config.yaml
n_layer: 8
d_mlp: 768
positions: "rope"
bias: "none"
tie_embeddings: true
lr: 0.00166
lr_head: 0.00834
dataset: "wikipedia_en"
Each number is 200 + 20 x the weight over its row's rms, rounded and kept within 0 to 999. Layers, rows and columns count from 0. The size before them is the row's rms in percent of the matrix's.

# gate: layer 5 MLP gate, 768x224, rms 0.0647, rows 705-744, columns 112-167
# up: layer 5 MLP up, 768x224, rms 0.0632, rows 705-744, columns 112-167
# down: layer 5 MLP down (transposed), 768x224, rms 0.0528, rows 705-744, columns 112-167
gate705,100,215,180,210,209,233,174,207,200,233,181,212,210,185,210,210,219,260,187,212,186,204,215,210,195,219,192,202,191,236,211,230,206,185,194,209,227,217,230,212,171,172,173,215,195,178,198,183,182,234,182,193,161,187,191,202,239
up705,103,222,225,195,208,186,206,161,177,212,192,202,184,192,173,245,183,220,204,169,221,204,203,199,207,222,181,215,216,195,209,189,190,180,201,212,217,215,181,205,188,205,212,213,230,222,186,208,186,237,155,188,199,230,183,222,164
down705,101,222,219,217,173,192,217,200,208,205,202,187,193,195,204,205,187,206,180,152,211,223,232,214,168,198,189,229,206,180,200,191,172,190,211,206,155,199,203,225,184,210,245,234,190,180,184,171,228,223,217,217,203,197,197,197,216
gate706,099,200,201,190,172,208,198,196,199,177,188,224,178,215,216,224,218,183,212,207,207,215,230,161,222,173,221,184,214,210,188,178,205,216,187,196,199,177,197,239,233,178,189,236,183,208,210,168,215,170,201,209,196,192,224,206,183
up706,099,239,194,147,209,204,208,193,196,199,179,195,228,161,152,184,178,183,174,213,226,192,218,211,182,180,168,188,177,202,191,235,196,182,201,208,200,209,206,166,190,220,173,145,212,208,194,183,191,197,204,180,187,202,202,204,178
down706,091,223,171,196,168,268,227,198,171,193,193,237,198,183,212,181,207,194,244,189,211,161,211,186,199,205,218,198,254,214,213,199,167,189,174,190,198,204,231,201,165,202,217,207,193,202,207,183,181,207,191,192,183,151,199,227,213
gate707,100,165,204,182,193,198,180,185,198,181,201,213,232,212,183,187,233,201,199,208,229,202,226,190,206,195,230,185,204,182,224,197,154,197,194,184,194,211,195,196,213,204,190,199,176,187,195,201,213,211,221,197,194,200,226,214,220
up707,097,218,196,197,191,231,219,195,197,214,193,223,234,163,186,194,195,195,174,176,159,218,190,181,201,196,240,213,244,204,218,212,189,198,171,202,213,224,204,177,174,227,202,201,235,184,170,170,196,245,181,189,182,200,206,243,183
down707,101,206,184,159,212,185,204,208,208,185,187,218,202,193,152,189,212,192,172,180,226,215,201,206,219,217,256,182,195,190,174,211,199,201,224,198,186,202,200,182,209,218,197,201,190,188,182,207,169,225,216,207,221,212,195,210,185
gate708,098,250,209,179,186,200,194,198,198,198,245,206,256,186,230,200,239,174,213,173,208,192,197,174,210,225,168,205,192,194,236,242,227,177,221,218,212,200,195,216,199,175,207,182,191,225,205,207,213,228,204,180,189,207,208,214,208
up708,098,205,152,205,199,194,216,174,166,214,177,220,218,175,175,206,206,186,239,193,224,229,178,185,225,196,155,186,183,195,221,199,172,200,182,205,234,176,190,176,217,260,216,216,183,229,229,172,210,202,207,202,217,190,164,202,219
down708,088,206,213,220,216,221,207,256,225,213,236,190,235,205,198,221,242,193,229,231,208,248,181,170,210,207,226,179,226,207,191,222,187,229,181,200,204,249,236,199,183,215,193,196,212,185,229,220,197,224,204,186,178,182,197,198,199
gate709,109,243,210,192,190,234,209,197,208,175,154,197,202,203,228,182,205,258,186,180,228,215,210,193,193,219,196,244,199,243,214,214,194,221,193,195,203,224,179,174,209,206,194,206,163,192,259,186,181,202,219,217,192,201,184,245,175
up709,113,187,171,212,232,208,198,223,186,207,193,219,220,197,198,213,207,165,181,135,223,226,187,187,196,146,195,218,214,174,202,233,210,168,216,236,204,196,229,216,242,213,208,177,202,212,178,208,202,181,215,191,219,178,177,164,222
down709,108,215,194,204,191,218,224,236,239,185,190,199,203,215,161,202,222,220,189,171,208,197,202,159,186,185,200,186,246,201,219,178,205,224,200,205,190,200,224,195,195,215,246,176,225,217,212,233,164,231,198,188,228,222,234,200,200
gate710,099,218,213,148,209,222,187,204,206,191,250,204,201,223,235,250,206,209,185,178,208,231,211,210,211,214,219,190,211,255,203,217,217,188,197,208,221,210,192,198,216,197,167,194,187,195,177,220,218,210,208,162,196,200,205,215,182
up710,096,207,181,202,192,224,194,167,197,196,188,239,194,210,251,215,189,221,188,168,195,229,222,205,181,197,174,197,185,200,225,191,200,193,185,210,199,180,180,183,213,195,184,211,193,230,221,198,190,212,199,193,202,203,200,196,189
down710,096,196,226,238,246,203,188,171,187,213,191,223,209,210,202,184,184,220,185,156,187,218,167,188,218,206,197,191,138,208,212,218,225,226,202,217,228,180,158,167,161,207,218,221,269,209,185,211,164,175,226,220,175,193,241,229,192
gate711,105,199,175,200,184,194,180,214,204,173,186,204,223,205,202,219,207,181,228,204,181,169,228,193,199,185,206,193,158,180,206,259,183,218,188,219,184,215,226,206,207,203,201,183,178,230,206,175,196,198,230,157,187,205,207,204,234
up711,110,225,180,183,212,199,212,183,215,162,201,179,241,204,202,209,192,217,199,251,189,179,203,194,221,208,197,175,184,177,197,192,240,211,202,184,221,207,224,192,211,182,180,196,185,217,203,223,206,148,218,204,212,205,208,203,216
down711,107,218,182,188,213,193,221,208,215,215,194,171,216,188,184,197,208,219,170,198,159,224,192,208,199,178,186,222,189,198,225,196,181,212,151,189,212,190,192,215,196,216,201,179,176,208,221,183,216,177,210,197,208,229,188,180,202
gate712,098,214,204,183,205,185,183,200,190,195,214,205,206,217,212,213,212,175,187,209,203,183,226,198,180,206,187,168,193,172,262,178,207,217,218,234,224,205,220,218,206,165,204,164,189,228,236,191,202,202,219,157,211,223,176,197,199
up712,100,170,204,201,181,196,201,169,192,197,191,190,164,229,230,168,219,194,194,198,213,182,180,203,215,177,209,232,207,196,203,179,203,197,214,178,194,201,187,183,212,187,231,203,190,164,187,169,206,218,176,214,176,200,217,214,196
down712,099,228,210,173,200,206,200,167,173,227,166,174,175,214,181,212,206,244,172,191,213,223,205,195,181,171,163,201,193,224,150,212,211,170,157,196,192,175,247,206,183,200,220,186,184,240,201,198,186,227,203,184,161,180,219,219,200
gate713,106,213,169,214,197,202,157,215,204,181,207,221,216,219,206,197,206,200,185,208,216,199,201,184,203,207,202,209,182,205,187,205,179,190,204,203,207,225,174,190,194,204,120,229,223,203,183,230,196,227,198,208,183,214,179,209,200
up713,111,222,196,219,209,198,201,207,172,200,197,189,249,182,177,214,186,235,192,213,216,220,189,235,198,187,210,211,177,164,208,206,169,212,227,205,214,206,190,162,191,188,167,218,232,206,210,229,220,173,231,188,187,210,188,197,191
down713,105,228,207,186,194,150,244,153,175,186,176,190,169,218,198,195,199,216,186,196,197,174,242,204,191,188,177,237,214,221,179,202,215,189,197,171,182,229,215,193,182,199,208,203,224,154,188,189,202,213,180,193,192,241,229,227,189
gate714,099,198,238,148,198,200,200,231,235,204,222,201,196,214,233,188,217,212,206,211,205,193,206,194,206,223,188,200,189,227,219,226,191,213,207,191,198,209,187,208,214,220,199,200,161,223,217,204,190,203,230,188,202,218,178,166,197
up714,097,231,183,176,196,214,185,195,163,187,199,179,179,182,186,238,200,216,188,214,197,188,213,207,205,173,145,200,201,192,201,178,221,209,205,247,162,188,191,208,180,204,213,172,198,205,242,200,173,231,168,205,200,199,218,209,187
down714,100,232,185,217,212,185,148,196,172,228,172,217,166,239,241,212,186,216,200,192,172,236,224,165,170,229,211,222,185,222,190,226,238,258,184,199,204,203,201,208,196,193,198,210,206,211,167,221,213,192,212,196,159,196,209,185,190
gate715,100,204,161,197,215,215,178,207,184,172,214,200,199,198,193,197,188,201,225,184,227,202,227,225,191,167,207,224,195,179,218,211,172,205,231,148,168,200,225,198,201,201,182,208,206,201,214,160,182,224,210,235,166,181,185,207,250
up715,105,222,190,225,220,165,207,188,202,183,216,203,160,185,211,214,198,171,197,172,242,193,238,236,208,187,208,170,198,211,190,211,212,211,194,187,211,209,193,216,215,181,201,177,216,191,171,224,211,209,184,180,194,131,193,226,202
down715,103,207,181,210,186,214,200,216,199,200,253,198,205,235,206,180,185,193,186,195,207,209,225,208,204,175,200,195,194,187,194,187,178,202,192,204,188,194,204,204,231,203,191,179,214,196,214,202,167,199,219,157,205,224,247,178,239
gate716,101,221,183,215,199,178,188,221,192,181,208,167,205,193,228,235,210,196,210,235,186,181,175,190,190,225,208,213,231,192,211,176,157,158,254,169,218,220,234,201,202,179,232,197,172,229,208,220,232,187,170,186,201,188,223,200,205
up716,098,188,217,191,205,197,207,200,181,186,211,223,177,189,188,206,214,211,178,208,169,190,220,174,171,191,194,210,214,211,175,217,206,267,175,181,174,216,194,186,169,188,220,193,200,176,194,216,189,202,180,185,211,249,192,186,190
down716,099,183,243,214,205,240,203,197,226,193,207,209,213,187,190,205,196,228,179,210,236,214,225,206,218,212,240,168,198,214,183,211,203,231,184,198,188,221,148,196,169,235,215,209,186,238,202,178,212,197,202,223,216,154,196,199,215
gate717,098,231,225,180,190,232,167,212,212,251,219,207,204,203,191,179,218,211,206,209,188,196,195,177,203,208,229,204,225,194,162,194,213,155,200,229,192,174,211,207,197,171,204,186,194,182,211,165,197,199,184,200,196,167,184,191,171
up717,095,192,210,224,192,198,168,213,174,221,201,209,220,201,193,209,214,176,200,205,239,198,200,196,171,174,204,214,220,163,248,205,237,173,218,215,204,169,217,174,212,181,208,205,202,217,196,219,174,207,223,196,193,148,222,222,211
down717,094,194,213,177,190,198,202,206,208,225,180,217,162,186,166,205,222,196,206,180,228,228,186,208,215,201,171,198,191,205,236,200,194,210,195,232,193,218,179,207,185,187,197,179,209,225,201,175,186,222,184,200,197,192,232,208,177
gate718,095,223,173,188,213,211,223,216,222,222,198,205,233,217,186,225,185,195,232,168,192,175,232,138,187,176,171,206,177,178,215,195,239,225,254,186,180,187,215,197,226,213,216,177,178,222,172,187,205,223,208,178,193,242,201,224,213
up718,088,175,189,196,225,200,203,208,200,220,194,209,181,214,178,231,166,189,186,221,194,189,212,189,192,211,176,227,209,174,221,210,218,191,212,193,217,205,206,178,198,223,225,187,173,208,202,218,190,192,211,205,182,202,163,203,196
down718,094,228,184,197,193,191,225,193,207,201,170,214,192,216,210,219,211,228,239,239,206,190,229,192,203,183,168,227,193,186,201,179,232,211,169,211,200,242,226,196,190,198,173,186,187,194,197,208,192,242,203,205,196,224,196,218,221
gate719,107,159,209,166,177,197,186,220,223,176,199,181,195,187,246,226,219,175,166,207,190,207,205,207,208,186,215,192,192,224,186,210,175,203,192,197,197,219,203,197,207,205,247,240,183,170,212,205,200,203,203,211,157,198,196,205,196
up719,115,194,220,171,182,206,193,221,174,186,214,185,208,195,210,233,237,159,180,192,218,184,230,189,182,203,185,202,188,200,181,249,179,188,199,198,210,194,203,195,174,196,216,226,150,177,182,198,185,219,165,190,196,156,210,177,204
down719,099,193,228,206,210,160,186,199,187,198,180,193,178,194,192,214,189,239,187,214,189,212,198,222,205,187,223,220,150,192,199,177,190,195,158,213,205,214,177,205,206,202,196,199,184,212,178,223,179,202,196,177,192,218,176,199,220
gate720,101,214,178,182,203,235,168,233,182,198,255,203,197,188,240,199,214,203,203,181,172,218,178,186,196,212,235,206,205,196,205,172,176,167,193,145,182,235,189,181,190,223,194,207,204,192,226,174,171,209,168,205,180,165,157,210,212
up720,099,239,213,223,226,221,162,207,177,209,184,161,193,193,202,219,217,163,189,173,188,231,170,193,172,211,212,192,205,204,242,190,221,179,190,215,217,201,216,209,230,195,199,236,206,197,207,210,204,201,186,207,202,183,202,215,164
down720,101,221,176,195,166,167,225,221,173,212,199,223,174,193,166,184,206,179,202,165,178,209,176,218,205,176,177,210,213,189,202,173,173,162,234,180,178,205,159,192,203,192,191,187,193,209,179,192,199,193,194,176,203,167,238,213,175
gate721,099,208,173,188,161,212,203,218,180,198,182,231,188,208,202,194,226,186,224,175,211,183,224,213,197,196,196,171,159,210,187,221,179,215,189,167,195,193,177,222,188,194,189,153,187,225,225,224,205,179,228,232,175,221,203,190,196
up721,100,176,202,182,208,190,215,215,195,179,193,175,207,171,205,203,189,181,216,210,198,220,209,211,196,202,176,221,207,171,165,196,177,166,182,239,202,198,191,189,159,214,208,201,183,198,199,193,212,214,209,217,152,176,194,227,181
down721,095,168,235,182,148,194,204,202,182,193,234,222,225,190,199,157,171,219,219,204,200,193,183,179,208,170,206,219,191,184,189,211,198,210,206,190,164,219,216,202,191,202,222,195,191,201,193,204,185,165,226,164,206,202,178,220,184
gate722,107,205,183,242,214,212,200,199,185,226,205,217,176,203,184,220,213,194,174,175,186,197,179,202,207,184,212,204,221,227,188,179,186,219,215,149,226,234,178,168,213,187,188,182,193,215,245,211,165,202,199,205,215,207,201,186,244
up722,104,200,206,170,211,220,235,195,239,189,221,185,197,209,186,178,211,185,224,203,241,213,183,165,204,189,206,168,214,179,227,192,206,183,206,210,191,227,244,249,234,169,207,200,194,196,235,178,231,210,170,204,188,212,223,224,197
down722,111,184,197,204,193,192,191,201,174,190,184,182,170,212,213,226,190,194,219,190,145,234,203,188,230,184,200,215,200,213,204,190,214,233,182,176,219,208,236,214,169,207,161,170,237,214,223,183,236,188,233,185,179,186,164,214,189
gate723,100,251,200,187,168,211,206,206,194,200,260,226,240,199,215,215,219,205,207,161,194,173,194,180,190,228,203,211,195,203,188,150,239,201,195,201,170,193,207,201,210,190,186,197,217,180,208,215,217,196,224,199,173,237,172,159,209
up723,092,215,190,209,185,165,224,211,220,192,185,234,215,228,170,187,210,210,212,231,192,172,206,205,203,218,206,228,217,179,191,210,191,216,189,198,197,183,238,210,153,167,194,188,210,205,231,198,213,206,230,208,190,189,188,200,218
down723,097,219,199,176,218,231,172,185,196,220,181,205,179,171,181,212,190,166,197,199,196,183,192,190,180,224,180,235,225,223,217,196,210,193,184,222,200,193,202,219,182,225,196,192,209,205,190,232,163,197,197,199,191,230,167,214,177
gate724,102,179,217,195,170,196,183,246,213,189,198,223,212,224,209,213,212,215,168,189,220,218,200,228,210,190,202,263,188,213,189,205,211,207,201,200,211,208,211,221,186,217,206,180,204,193,211,197,163,173,224,210,189,168,167,232,207
up724,104,189,184,191,150,175,224,201,186,221,197,194,205,203,180,162,171,162,197,179,226,187,199,175,177,211,190,185,228,222,207,221,196,182,230,164,210,197,191,180,180,211,219,204,209,195,228,183,190,200,216,185,184,179,217,192,219
down724,104,215,218,191,200,196,181,213,219,214,180,193,213,187,180,234,196,203,232,190,215,170,168,214,201,171,186,209,186,218,199,191,194,203,171,222,225,172,210,210,198,198,217,177,201,194,242,181,218,206,209,193,224,193,238,218,182
gate725,095,221,186,212,181,190,210,214,174,213,226,217,210,220,193,210,203,163,207,175,233,208,181,192,182,205,185,200,168,199,232,197,216,211,213,200,198,170,186,168,202,205,173,214,202,204,195,238,215,175,214,185,209,215,187,213,196
up725,093,250,210,184,228,186,189,215,171,214,190,224,211,208,217,199,162,235,140,198,199,204,188,211,212,182,188,205,203,199,209,197,213,200,193,173,191,174,202,181,180,205,163,197,197,168,200,218,204,182,171,183,224,199,217,180,195
down725,095,175,205,218,165,213,188,192,184,223,189,214,198,199,184,173,217,180,199,232,178,180,202,223,179,240,182,181,225,221,201,202,150,210,200,197,179,184,211,208,199,224,234,240,204,206,194,206,214,166,208,210,187,202,233,176,212
gate726,097,208,207,177,190,217,133,200,204,225,217,216,205,232,195,194,211,213,228,213,184,178,190,179,217,162,204,216,178,213,210,177,225,212,202,176,200,216,206,186,179,198,206,221,202,212,194,175,178,199,199,224,217,191,164,231,217
up726,095,190,194,197,176,223,170,231,209,203,183,222,219,239,201,210,222,223,198,193,207,195,203,173,225,207,182,209,174,203,223,233,204,185,187,233,199,201,188,182,197,188,216,209,176,182,198,208,150,231,170,184,220,207,174,157,214
down726,097,207,203,197,216,228,225,187,185,208,198,211,197,216,181,193,211,195,201,188,239,234,208,186,204,206,188,224,234,176,230,202,228,204,166,199,194,189,212,202,203,225,190,188,231,211,219,204,181,191,191,177,187,186,200,200,225
gate727,101,209,169,178,204,207,184,209,175,172,178,157,194,212,216,234,200,180,185,179,220,200,202,211,200,200,197,189,234,237,167,202,191,183,218,190,193,215,191,227,221,195,163,212,183,219,194,143,195,212,211,173,194,197,156,166,212
up727,102,239,180,210,174,213,253,198,237,190,205,188,211,167,247,215,226,207,255,195,244,230,163,171,195,237,179,202,224,218,209,201,237,183,177,192,202,195,223,169,196,200,185,189,235,213,179,175,208,241,208,173,188,196,202,202,215
down727,106,209,192,212,222,169,194,197,212,220,218,209,190,166,169,209,217,198,224,183,162,226,181,197,214,214,190,197,176,210,167,215,216,218,185,215,208,187,174,204,205,198,167,212,191,222,211,201,202,223,207,240,191,192,154,212,163
gate728,100,182,176,199,175,200,206,166,180,222,227,221,188,234,192,196,210,210,190,171,183,221,196,188,197,179,229,202,170,223,193,204,189,154,221,157,201,204,190,219,214,168,177,189,206,189,193,219,223,195,226,176,180,201,213,224,211
up728,099,192,185,198,165,224,226,174,195,194,231,208,220,202,200,168,193,200,224,227,189,205,214,185,171,222,226,224,192,202,184,196,192,190,197,187,174,229,196,228,238,191,164,199,184,186,205,216,198,152,229,209,140,189,190,251,217
down728,104,175,164,200,193,203,240,206,179,204,205,226,167,175,188,230,210,214,215,197,193,173,177,184,192,168,154,188,191,193,226,171,193,225,161,190,192,195,204,222,203,203,162,218,225,207,210,180,201,190,218,190,219,266,212,166,169
gate729,097,169,194,219,176,216,176,171,226,174,188,206,218,203,205,168,191,191,189,201,212,212,246,180,197,204,192,181,198,201,213,203,203,230,211,170,179,193,179,222,206,204,194,155,203,206,202,225,213,168,225,180,202,214,172,230,203
up729,098,229,191,207,206,211,227,208,193,196,169,227,212,207,183,185,199,220,186,220,221,168,226,191,225,181,188,208,191,217,238,202,181,194,180,162,197,205,196,209,197,193,186,192,218,209,177,164,175,197,199,201,169,207,230,210,226
down729,096,177,180,182,207,184,219,176,209,236,204,205,184,177,202,202,157,199,186,178,193,208,237,188,177,210,227,182,218,234,195,239,235,254,190,208,185,185,188,176,195,186,219,186,202,195,199,217,203,220,221,192,214,191,188,223,209
gate730,105,174,234,175,180,191,215,178,258,239,212,229,216,215,226,221,196,177,222,176,201,188,185,181,199,195,181,216,214,208,201,227,195,222,190,200,230,225,195,213,178,185,198,169,171,186,224,193,201,196,207,186,187,207,158,206,170
up730,106,193,164,185,178,188,193,207,175,220,186,173,217,192,204,213,196,185,147,213,201,226,169,169,215,222,182,205,206,198,210,209,207,227,196,193,144,236,193,189,231,213,254,202,206,211,250,200,224,192,213,198,214,177,179,209,204
down730,107,206,239,173,230,215,178,202,220,198,217,220,189,182,206,163,174,221,201,202,201,192,187,225,213,189,208,181,219,213,189,228,193,178,195,182,200,202,213,183,195,141,186,176,189,223,217,173,207,209,204,220,187,196,239,210,217
gate731,101,231,197,182,173,208,188,223,193,203,192,169,179,183,178,240,202,192,212,194,208,195,201,184,206,189,209,180,186,210,178,227,186,246,239,212,197,212,230,207,201,160,209,162,178,233,231,227,200,196,185,176,165,192,179,209,194
up731,097,194,214,174,233,201,190,203,217,180,161,161,173,204,204,184,217,241,204,210,211,186,215,188,240,206,196,212,167,214,167,211,163,195,225,231,223,207,231,168,183,205,205,190,163,233,201,199,216,215,204,218,205,172,221,211,207
down731,096,213,206,202,170,193,222,157,218,200,202,213,190,226,185,190,169,212,235,181,181,238,199,162,191,191,207,204,212,223,177,195,210,221,249,197,178,180,220,205,213,232,207,198,199,185,191,214,154,186,230,167,184,213,179,200,227
gate732,100,177,214,163,187,209,200,201,196,195,191,203,193,213,216,258,245,210,203,221,208,194,196,195,186,222,218,209,214,214,193,187,200,217,189,188,216,226,207,203,216,223,162,222,170,202,199,221,202,171,196,188,200,202,181,171,224
up732,099,176,224,188,183,201,204,196,239,222,234,225,184,182,243,181,183,211,227,184,202,208,196,231,196,207,206,141,199,229,202,210,208,228,159,205,224,216,222,165,211,177,213,210,206,203,181,186,217,162,234,206,213,192,210,195,191
down732,102,208,161,190,187,151,216,214,183,185,216,194,205,177,190,161,200,188,164,203,201,185,205,184,224,192,187,227,195,171,204,179,191,191,231,209,222,207,184,196,221,201,182,215,213,200,188,216,217,206,160,195,223,233,229,200,199
gate733,096,190,182,197,242,239,194,208,196,183,195,237,186,210,201,224,234,190,191,212,234,196,202,218,173,161,212,156,202,184,202,203,173,180,237,179,190,215,193,197,198,184,196,210,231,209,242,241,222,196,178,229,211,228,190,204,209
up733,095,178,200,198,167,205,210,172,200,185,222,175,211,189,207,209,196,182,152,231,177,210,197,206,195,198,209,169,210,195,175,227,195,208,228,173,197,219,224,200,171,195,188,221,194,179,210,204,200,222,201,191,198,215,152,197,174
down733,094,211,204,176,169,195,208,210,179,195,205,213,195,213,163,194,192,209,189,175,196,187,162,202,209,234,167,208,154,189,183,230,226,185,198,218,201,214,172,195,184,217,185,197,174,184,192,176,179,240,184,205,202,213,220,201,188
gate734,100,224,221,155,188,176,189,188,196,222,192,183,192,193,195,196,195,200,222,176,207,211,248,195,209,171,203,212,174,202,195,197,240,189,190,178,225,177,206,198,221,168,210,168,207,205,235,195,199,219,196,243,219,212,209,206,209
up734,100,202,198,204,217,210,210,223,178,191,177,191,186,178,220,212,228,240,217,202,173,215,196,220,237,189,248,208,173,192,216,214,206,196,194,194,227,194,212,176,194,233,212,217,213,209,185,207,217,235,223,199,209,188,194,236,204
down734,100,201,209,231,222,187,198,182,235,235,214,194,171,184,196,206,138,235,199,182,199,202,225,239,202,198,189,176,176,208,191,247,192,180,192,165,186,167,180,217,196,246,197,191,216,232,176,183,184,185,197,189,196,206,171,193,184
gate735,101,222,196,215,215,240,205,209,192,214,221,220,204,231,218,216,227,179,214,202,194,194,209,211,221,233,205,189,202,216,194,198,196,244,180,207,198,208,242,222,185,221,207,212,175,220,198,222,179,204,194,183,219,231,188,194,199
up735,101,227,234,173,237,200,190,192,231,184,219,192,209,174,202,190,198,210,202,211,181,195,202,149,195,170,177,167,215,186,187,191,245,192,202,199,183,181,206,241,169,220,192,166,172,252,191,227,210,199,217,176,188,229,178,194,202
down735,101,218,196,126,185,203,201,209,183,200,216,185,200,224,188,231,198,196,208,204,182,184,208,201,199,200,213,229,205,184,214,179,219,212,198,196,193,213,189,182,189,199,202,198,215,202,189,220,184,179,195,229,202,254,226,213,200
gate736,107,208,177,175,230,219,150,184,204,226,170,221,223,200,272,202,210,176,197,210,220,201,206,215,171,182,166,184,206,224,205,209,216,220,204,232,217,233,200,223,172,184,183,169,167,224,198,230,200,177,213,164,180,208,202,198,212
up736,109,200,201,190,234,207,212,220,195,165,186,214,158,193,187,194,211,183,227,214,163,227,248,180,241,210,215,213,223,225,177,211,191,228,227,190,175,216,230,183,207,206,202,225,220,199,227,160,229,206,186,203,202,219,186,196,181
down736,112,212,185,207,200,230,177,182,188,203,193,214,218,221,222,213,201,185,162,210,195,153,164,201,183,214,201,208,177,209,175,197,226,199,219,191,200,193,195,224,202,199,181,176,191,179,206,194,219,193,212,194,203,205,219,238,189
gate737,100,211,166,197,214,205,172,156,203,207,248,190,221,219,203,188,230,193,219,205,230,184,171,179,189,226,178,200,198,194,195,171,202,197,207,200,183,196,198,193,204,258,196,171,176,213,201,183,187,212,240,194,148,213,226,179,236
up737,097,180,206,205,202,197,244,184,215,229,175,175,207,204,175,226,211,218,197,223,176,198,202,201,195,194,196,197,170,211,189,222,204,198,177,220,200,231,165,223,194,215,185,244,184,212,196,238,220,180,205,194,189,249,225,169,189
down737,100,170,195,207,219,225,188,228,203,164,209,197,201,204,209,220,165,196,240,208,201,172,202,205,215,183,239,201,241,187,207,158,193,189,175,214,205,176,181,181,165,196,245,186,212,196,218,226,167,246,216,190,202,209,205,192,164
gate738,104,205,221,176,133,217,183,186,233,201,192,212,222,198,216,175,206,193,166,206,214,212,237,199,201,211,216,178,187,145,207,195,215,203,234,168,223,209,188,166,158,210,192,193,211,181,220,190,207,196,189,224,209,221,194,156,195
up738,099,213,205,207,189,234,187,170,240,231,196,209,206,233,188,210,218,193,184,202,179,209,200,162,211,188,213,165,231,171,186,167,196,233,200,218,196,201,212,182,216,201,188,202,196,206,208,219,172,194,215,196,179,152,204,206,197
down738,101,215,168,194,168,147,209,181,234,159,218,162,206,219,236,199,202,187,181,171,203,188,233,204,204,186,196,221,207,213,210,199,203,183,217,197,165,219,189,179,196,202,177,196,220,210,188,201,170,175,189,193,184,203,212,207,201
gate739,095,201,174,216,192,246,176,221,212,170,205,214,176,223,217,200,159,204,240,178,224,175,198,198,206,232,201,228,207,195,219,220,188,220,236,197,224,217,175,201,201,219,197,211,189,216,229,197,207,238,189,194,212,202,178,216,202
up739,094,183,241,225,184,207,203,165,238,237,173,234,205,194,195,182,216,213,202,208,210,217,183,211,192,222,209,226,155,220,177,250,202,203,214,210,206,168,166,212,196,188,220,237,182,223,204,184,188,199,210,180,243,186,200,217,210
down739,094,196,218,209,205,225,156,206,199,188,178,195,209,226,179,214,210,190,171,193,171,213,178,192,238,212,205,196,232,211,140,179,172,211,175,202,218,197,204,203,201,211,217,201,198,220,209,195,244,213,187,214,225,172,206,193,207
gate740,094,163,201,146,164,228,207,201,202,200,200,165,202,211,210,201,218,206,167,186,204,170,218,212,190,199,188,199,189,197,228,186,226,203,228,235,230,217,221,168,204,198,196,169,186,198,202,219,228,212,210,226,174,230,213,219,186
up740,093,190,183,236,200,215,207,230,193,205,186,193,158,239,221,220,217,182,216,181,230,243,254,206,170,193,164,170,199,185,198,199,213,183,200,199,218,215,203,194,190,224,195,218,210,203,187,181,207,188,200,210,208,158,193,205,218
down740,089,202,183,204,219,241,187,194,222,218,194,138,225,187,208,192,181,199,206,210,238,228,165,235,223,232,182,184,222,197,201,185,202,209,203,170,225,199,204,182,208,183,215,225,169,196,185,180,217,179,194,173,175,169,212,194,161
gate741,099,184,161,221,206,208,207,197,190,221,204,207,195,218,210,202,229,219,219,185,223,180,185,198,210,199,212,233,163,221,194,225,165,204,220,172,145,200,178,230,207,222,175,189,194,168,232,178,182,222,218,202,190,188,179,233,189
up741,098,225,205,177,220,200,193,216,229,226,211,194,187,176,210,244,199,179,188,215,181,220,186,207,215,208,185,194,159,223,203,190,231,176,189,209,179,205,176,184,174,202,231,195,244,223,203,218,189,165,226,209,214,202,212,235,179
down741,096,235,206,201,248,213,211,210,180,223,211,189,202,209,188,191,183,211,189,203,188,202,241,222,165,217,182,176,181,209,198,198,190,200,220,226,191,199,194,245,216,204,191,169,169,195,199,218,216,205,197,199,200,208,189,191,188
gate742,096,178,152,212,226,169,205,218,189,170,200,250,206,209,210,183,213,209,211,201,163,209,191,158,206,192,186,164,181,212,184,185,184,202,207,196,196,216,215,154,179,199,191,180,192,223,203,207,195,217,187,180,193,201,220,191,211
up742,099,205,191,191,149,221,212,188,219,200,221,221,168,216,212,159,202,212,207,194,198,219,200,233,186,192,199,205,200,222,194,161,233,204,206,187,190,175,202,194,208,184,203,205,220,198,177,254,197,194,200,232,154,220,180,207,208
down742,099,206,179,178,203,186,188,188,187,213,168,185,181,217,181,192,193,201,217,180,187,219,202,221,189,214,204,197,231,194,163,217,205,192,203,230,207,176,199,236,170,200,205,233,213,216,182,172,232,198,194,208,191,165,220,236,182
gate743,101,211,169,221,204,198,142,187,213,183,220,218,207,204,201,250,239,219,232,199,191,184,140,196,176,205,200,220,208,200,168,202,186,191,206,181,193,200,196,224,203,206,181,232,204,214,208,224,196,201,222,202,191,177,183,203,203
up743,099,183,204,208,221,235,210,196,194,197,187,165,167,183,216,175,219,210,255,200,202,193,207,215,188,203,195,221,208,232,226,174,226,178,205,206,185,190,208,208,208,191,206,200,180,222,202,194,230,231,196,184,177,192,220,227,163
down743,100,211,203,167,190,221,249,182,210,233,190,202,203,239,194,180,209,200,224,175,159,216,207,206,195,166,185,186,210,200,181,213,208,195,209,196,182,190,215,231,203,185,188,224,214,238,227,241,226,196,185,205,191,209,190,225,241
gate744,104,216,198,181,168,190,184,212,218,191,193,221,187,177,174,197,248,209,218,161,206,224,207,204,167,177,187,214,176,216,200,199,205,194,215,169,219,231,194,177,181,190,195,170,211,193,221,227,183,216,191,231,178,207,229,210,197
up744,107,239,217,184,179,210,211,241,228,195,211,202,198,185,216,191,211,210,231,208,214,182,229,176,197,188,200,234,169,237,152,203,209,240,205,198,223,223,212,230,174,232,213,180,171,177,180,188,192,191,206,179,217,200,196,188,201
down744,104,204,175,208,242,179,205,214,196,166,212,179,210,189,222,194,212,197,208,180,199,206,215,210,193,194,148,197,182,167,172,178,158,194,204,167,214,181,197,199,201,196,173,211,177,229,240,205,238,223,189,200,197,209,185,183,235